{"n_layer": 14, "d_model": 512, "n_head": 4, "n_kv_head": 4, "head_dim": 128, "d_mlp": 1344, "vocab_size": 12542, "activation": "swiglu", "norm": "rmsnorm", "norm_place": "pre", "norm_eps": 1e-05, "positions": "rope", "rope_base": 10000.0, "rope_fraction": 0.5, "qk_norm": true, "attn_scale": 0.0981, "bias": "qkv", "tie_embeddings": false, "parallel_block": false, "extras": ["capped logits"], "init": "trunc", "init_std_qkv": 0.0265, "init_std_o": 0.0, "init_std_up": 0.0265, "init_std_down": 0.0, "optimizer": "adamw", "lr": 0.00124, "beta1": 0.9, "beta2": 0.99, "weight_decay": 0.16, "lr_head": 0.00534, "warmup_steps": 237, "schedule": "cos", "final_lr_fraction": 0.0, "batch_tokens": 131072, "seq_len": 1024, "doc_mask": true, "train_tokens": 737900000, "steps": 5630, "dataset": "wikipedia_en"}
Each number is 128 + 32 x the weight over its row's rms, rounded and kept within 0 to 255. Layers, rows and columns count from 0. Numbers have three digits each. The size before them is the row's rms in percent of the matrix's.

# layer 6 attention value, 512x512, rms 0.046, rows 0-99, columns 320-383
088:105165110059116097128183074103108098212143149151153044107134166144094091122141080128122099133071130099132141114069098095106155093162136079127119166169092146160142151137158175221100125124099134
095:106110096096117118079191128078167115134111180173168151116107114113141120160130151164127111116100088076162087157088069113079120111083108123131132160157126129108075118134142152145114157171107107
087:075132154132187175140056097125142143162090132136117122117146072147155113137036100140076141079127149172099161155145081100099160170096095184080076068174106203135082136116181082179143114129151087
099:058107170185110100203129156138148162107105090081119090112147123130109145080118149142182128059088140091123167151085123117172063156073101180148159136116151164122144076103148127092196155198111095
095:185124152141119145255066117100174107140124120139098149135076058145108149134061086112169121174082125169089134126132162101186093182083131092083112093150126193094147133152140088151157133163097115
081:123195131151150140151092152117150108137156166098097156147136067131136134161123191128149135093139151068105097171063111113168111066199154176172129129119142123186156074175113128198075125112091154
086:112143108087113130148104128068133106122170153111161150150101090100132125147056151144100139090091077191106112166110052118163142091126089094131108100134094199129157104118116160227172118113162113
087:099149191131170216109120128138079140097104132154141082141209111164158075137090097155119116153132152147122105162147080076118125204142126173152127106154148087154171061138141128135097138152126145
091:136150084119073157089083139182140133121157085201093114191076068101141144161121134098075151139139084101101122109072082120195124159146153135101132101173144119118087137126132176081134101118150146
091:147133146112136107121174088128140147151103091140051109096133058108185053124110126139086131163159074138152113129119128178118125142173166170117120094129117078126115150062162109101135176107069096
095:124149144090130123111149154085161130084127182087108114110174119115103100131120111159151130150138113103174118098211101138122102089096086159207158128124086116109184122156161159158065091109170139
087:074108113144168141144083126088118121140115110171128121107176060123064065116110166123158147100119123162109116120076159088168089180188163158121121124118177177139106098146108128124200181148177115
086:055142126180132155159139133105038110137099136139079220089095123140100075078136099159147136068112084095095157096116170134159132157167094117075104171111099173103135096129042148186184117142129166
084:127124123106131169144118173156181172030126172132126157121059127109164164083105095117107102111122138089128135142169139111131124119094140171160150129130102139121153200131142126146113118124155156
088:112105129148105103188144138189133155082157155078073212131119153104085156109147109141173120142091137091106118121177104124105123107073110115160155145109097113138110116131169083117136092158143165
093:140077080149111143115146157099045125130121080097145174140164158101122059098125110138191128129129110121171081109102145118142199120181126125127134115121126111161169134082076076089118136084142143
085:168135125136114164102152147117109110057113133077119111158154164149149154131118091127145138157127120163138117132129043145098167150122126088134153101144119117148169117101177095109144128098051165
092:132132125158107146090127165122176094133162119106120055083149119180109167092120086137108143142126097141117173137087095120090100113123193175128142131161138136137157044121063161190108156176113114
089:109116132131111173069130052149118126111074121127109113115145138126129104121036133125102153162173169163108158157107155111068082174157127133210077071111116143128220124102128138153126125144131101
086:141116091114116116170129134114144154078117113129174110114145132126128118133115139105077156141167188204150115105194078133182118173151073135079147100132180103095060188123138104127116125087169114
087:059122134131143182162115134165118129101091075104088098150125100100091152027102087156111130123100175090101072158099088119153157104141136133150097097099125109154103103159152115131174106120150131
088:070144159138167089179077111065131118143104126146160196091141071047091088177148152111133133090123124130138115131150143125110090096143088076139100186127149140140153172166139119232156199082105148
093:152073135103116124178108102106101101031120127140137117205161070179114103113103096177127117189139136086128076144113153115156152097176140123063180127130125142156125172136131148091075108083165172
089:085180168110122145187126083087099128141114201140099118068085146101162073098122162173117116180146113097132141164186139129099084134191063139117173148125144115160135141115133168160120159112125129
086:110135119179159131097140127102164177073143154157110156149170156107197125183179136133145119119171152122124148122135108133119079167148099134138132162116139089123051124128172100103086129123140107
087:093131090092109106134161124154092094138102121095126123124169150145081160144128126112123095110067173121134155191096066067132101125163096126112100086125166156162100113157088094081175144176158161
094:132128123095179135245124115150069148170114100094093120054094154085095080089144076120089128143119175153140110090113198135123112109049109115144125129130155184102191071149162185171105173145115157
100:088073102101109078150145063119102152065066188105120120154124134095121130168176118146070103143153176083105153130127091112123158112095105164181093103124072137148091204139103116088106097061173095
088:167160138102110127087124136128068123179151138121081127104123151162127137091121147086178123105139143135168086101142106170098126145164078166140131177090126118126159118102114143145085121175065082
085:132099176068114129071183134108133112094176112118120092139157171150111078122139131090144141153162185139120131096153132147133158171127080130097146191120172061150192172149119153086059083086186168
091:057118120147124127114121109133171112121084110127148114114073104101140108093181110129074139208113058108092119158130106064117168046087162103132081107096077141116133141119162144196158118154136109
088:082128131060191135112120150142100099137183112154113117122155095135104122094084106129110129090122177054096079165089137133094132121158095132174116136099140040134121124168167112158117099084181132
093:131094132104133102167117082089113145097108132127138052131159095145111142136142085131145120184106174216169142153118121148153129110139078131079160130107109187127093168151169108117113177116131129
091:081106134168137086117100152121134065134134172090081115095141145099124135142154185125119129145138135057115171105092182151142173093196096206182172182118138092188135134168126190149137113124169102
092:185163146141158209155109188081113116105122068139130143058093135136107106165059151143159146077098099183165103131148122187143105103175149132153152124133110168142082110131181079116162122102093081
096:128131081165130078112103195078112122122165161153170199139122100140104127121146141116106150104105066175071130096084127143178167104171188084076108091099148094113118099101126121129126146078115204
090:120118050119113113169118131215183101149062117173114060038138107109177133100126136136099141124086139046130151117093096120110146187127180185141086161142128168068034147145115128141158092101160136
087:114176123187162116117137147113126148155115090092091104092086140147084147077148094144112118116154164136149149162161114175128070070056203069170111079131089113135131146085134177163154123095114133
082:145147157141117095185099169101076143102146104088107106137128095150106129086038131120147156100160161181140135167157125138153090124104132167094164150127205159128125120123136142063204168125131139
095:132137085106147116062079112081122096210122046128117087117141068129147097125123169113107128150109173098114115124109091105124179119172097225136101156126112080154163123151053162217123121113152110
091:111113105179157127137115156086102075104148120118129186137107099152150086103094173151151138125139044148077125153141196129088140084079143087152105154121075124140123170119064116173179165151149115
084:098102112154134131154194050205140134116197129126098150077136193119160109150143135171145116150098124098158118089182149139103128159112121104103103150112126154117109168110148117072129149183140124
096:099123140150151072135185106197145139115177208184141085092187193129128087149140115124109111129176149114118152145111180124141129190124105087133143139124167087090160131193191169068152122140129175
083:123147190138147105088151157103127133131174120112096172125119166119141075135102149138170120113116154105142105148145111117161140093151145123124148104154133140114143106138154099154112150207127081
090:114152080179142117165163177185169097120096127145109120109100125120179173098136128121145136120131072083134142175159164126074118161071088104160123168095120195052092139091117162171134123112148098
082:112133109082148147056113168116128134104164142106083098119074128167109166139087178127132154136199128127155140138133122154179171078139161143167172131128113097096186135135115142136058118098147135
088:140177087144131086111095151099148112134134089127069155146084115094094077061149143074126144065120155183173124068094117160125169095098141151127164117112156155099149117155067140235115134136140169
089:174125091104115117120117081155139154192177116168190096093120159114118209130087130117083124110115151146109102183123076086074104171104143110095124163117109207123089103123166150146176132154103097
102:174116104167129143133190166135100107124166162121091255134122121128092092122119131114129102085139122119113091105135144104130141082151121129131150163153130154090157166133156095122105103041102187
092:121132107096134086158109165082132125096111105168135173109116100075164053140141152107129137077156103158106126121173179114136081154084143094107103138096132117141121107075091147126158197124105141
085:089177138169154160185110104193150138199155165118076160132153110164142156216118167203171158161127163163140155145099096108154124161127086214118141125191098169147185081136214138146096096202149142
092:144161149163147133126109090135148124106073150122113123109132103142127120063091103130116137148095169174124156164182160168114124102098170057107141155131090149155091192108157145155108134166166153
089:212112169170086098093101108125183146173185127116096116166068142130174147110140150113160108152189057137130098123151129155094171058164129092107141120145131119142145146083126142110093092100085100
091:060138083121171157150168110143134069183110092116140111052116162100155172131132134094114151171058125091106159136142184119087167142106126100169108155093075146142221169100090138194148151127121090
087:100134167167145160097079190095134157060157104150128100099090139188124122091100114170142120097150105140132133120114094155135119094242143117163143091158148095124114108130101097112126131156137163
093:195114134162133104111151129124138087105083141158154152104095142158107181154102093153126159077103113190142140132109114143106110141080202091207151142116052199163112121156138092200152186178097080
087:117151118153146117090162118126153152138135123168084220102099138077168179204197150146083121151111140097064146080170108127174133192130144151085079168152110074157083134194139110070145138109134089
090:137137172178177095145141115116137142138142129160163145121105186139144102158147128107088110090145156061109133130090148109130100165105138097097083157175146122099091157095120113198124113117093106
089:146091140180104098176144046154085121096077141103158194144159103122136115109194110132129134116145077139091130119109137177126167099105119142145106145129152114120144148105124131101103116120108191
094:169131203141177129125110152082128159131159102172083131138079059129146046098122068205121119140137076153126117116090131130112112115132180116111118111172073115126112084136206163110176107113137101
092:146139140150134143056087134133101074141109095130111129130157089119160109152152157181152151113136075126129157127171114168127183189167099202101124138131039119170087104100072144021115101142187143
096:127096057095107150179068132154190141075069038092113171136100047105058102058087104073129141154082168152173104132101149082163117092084148173143145082098150161110071138152120157131168102133164121
093:182141150138100059111128179147173158113194121121099156067109081097130082085117081090143127138121131114141091132121186111133120103152156070164084093092056081132186133182132124129168101174120093
090:154161133147097138093205126190165158123183115174168044176150124140150142110108129147069127161127120142096170157114139125138158246152170142089103082141110101122135113053146115094168066162138123
087:114108103120119194152068124138107119094159089101080189184102088090208086164154148118111110113140078161106122089173140148129155083102107114103166100107086135134100136070170094004123139102131167
087:107143125074129102075097084126125117147112150133125112173137083123110131147147158184126138115206079152143128120152130173121156110104159117198091147120032096112164207171162135068117115150154106
081:095071115183126176101128152121109082120130124100169085117177151119098197088168116168094119127118081155150075113146066047167186169161133134076168155111182134128145112138051169073140156142106141
092:154131156107137165152140169129155153112206133159120151105145068129110194171076195087136109126143153073128115115174197118136122112130144155141118127112107080110011110172166087110143122110134069
087:117146095147136079126144145105054165102122134109097188121133155122149099116164127044150151145139189106119140112151161108171135148189104089152133117119078094138192131107104166092103113146143130
093:202142094140100109101129135118134099164102026113074123075100138108078110046070145093129134109157212220149092096136122144124123116153209140113140076169128156169144148105106164170106147144091120
092:118112097144141057089138208105112097127176066098080074080151133102116167153157149102113130114129136166165140124098109147180140114139124162189126054109102128093138129130099119085170113133157105
087:105139199111100111089087121148136132152098143129149150141092116125114079122105133111149153131130087089089146096175125096103109144179105150105114118128174062146134172113167123149147103099122124
096:132142177118130168158050134058134108144056095134141116106105082136097075121074111166117139133126152149151142127153174151160119106105147175187111167138086108137169135119118157172120117147175091
088:066146097170133114070163111140127112094091067153127146114117097111103107111098057067102122125140187165087131164132112070105150163086130100161148117087082135145142148098151160139170116170133136
090:107125118160110167073110141088151111091102137125167105183164079108141185141142158101108148176150118114145122171133217135154139116152116120175116097084157104132129152165141140092098058050170167
087:152110147085150151137112216191111146143129174088140164166113103154082115102150079128154113122121142111100104119105143091129128072128103147116171115121173128153111098179113169103118113133162187
094:155096134127132102174127144164190116113173150114152092128169134157134129145122072135131117145120137106094103100098100088126087128137115175128156182108133148141123045142182142089175138125111106
094:159144125081128120149141143142128150096149111090146123125115139136144175179153145104110134137109116133145095106086075120174174127102143145073148103125224079166077145143144106151123122139198137
083:133126078116151093138129174125090108207180115143145083126183134175157099123115164145109108158174127070133147141110175156097129118152093173133129157109124125164069160182131135132093128073136065
093:133126099109107093122127170132119134140121068140079153089097133089141135075184140057122121105124181082127107141188163113086121017112122117201108132118123118113131176122083152118141085118114135
090:140098079146155159099135173167127129050095098146144136160108137151140133142140114101113123140143154187131124076050104125182135197150138107096151101090219156107130105153122142205104164090140107
095:191127145122120138108145155098072149102127054095135153121082227115132127146080170065124143088190149159180155135174111145164090132143096105084162123159147120145144197101115109107104137132121120
085:158137111144179085131076178089084165074185151093109162111039180102084091134129155145145137150089213211178117108172111188156062114110133091137151118130116129106147113164155132144120085156082176
088:085130090140135134143129075088154079109164177119119126063166097135128140141092128171118127144116196188146174167086160147100115096126126125178090095143158144141084161112115127145133154078134095
088:109175129123154109132169102191134133122132199112137121126101168189115188168145109160087118136131157108109129115116095139096123147142106047154088129116074153096152118161178114148095072175152107
087:094111171077122121160060166168106123178130093094087149065167110095158104119153153073176130113092174130127130101194169115086099091160096161122121151121102089166105164166135103081104159145130115
096:144106113181150141126170105127159119059175102128151082161184107120171169153116159157121178124141108060131129118075122138181139161053153186193188135109122148082048114108130094107189166125160140
088:060170075081124140122101115174141116079141145068125162125147157114142145108143117146101116140077149121094169118136123068119129087099141135188119078132096129153100098090107090104169127206137123
087:142125096135143110144136116106132098111086131135135106148215084149071071077112114162183158090106127137110086086094136155128181170170141192095146176104137147129158094112141112156118184136130157
088:176119146136131112108119160127083167219182093118105162141106105100131083107140126135145095095131095123093055084163171136151117136099141081114081155086087082157171167137173099107158145153107120
095:106175173117083162055180129172085122125138140110095131153146131099156107121138132130122114100129117063095158158157116092158144145081114157155167135154084084155153140148183127094144163148165198
085:166174160127111217127102200094130165086190134172150133156158097126154105159098171072129127115107102126136140133125104158152089218185139069073170085160148151112160135076136091060116144186170194
088:173178121108191071097127144061141133107157160132132116156058210153145143158159160125142095174188168119157113110142125114131136154164182132139127158145164086132143165141126151186047102058125105
086:132139128122132176157134135185095162143129198096152135096068156107157105143158155141154120149138154172175143140153190153097157131160146042112096136133114097106182147113113131096105147204075142
095:134117131096140071176133178103139128102160137120111098113138156115128061123169068100143117172117145076126106155129134088128154051150135073102102099129122131152083135140150123098112142111077140
082:075142117127142155168145183158119113115073148131070146088120118128157164119151113133120159110095099153105161112152134144134159084093130205178158160185104130158069141090123103041138140166149102
088:127107081115114053128127112131135141099132197150135129152152154167117092125222096130152102199137095071121167136106173117104131137026090124140157191093118091131118132167105184062107089135147190
087:121104112188126169163172178100140128146154109124101097098115057113182156154083142148156108071147065115115083164167112189159132134086109162108099184117183176084116113092128116145156210093082110
090:089147123147138061111193142153149121153168158154152172143110129098111123145197119133153142138144115115120154114097187123120118130143128096164115146121137068117147172141162161188134104154081105
089:100163089168138140062112053122100117153140150117165124129107141136122154158147179142164138190101135185125156141181129168071137143073146095131147150112135143150185111139147123201132117157135066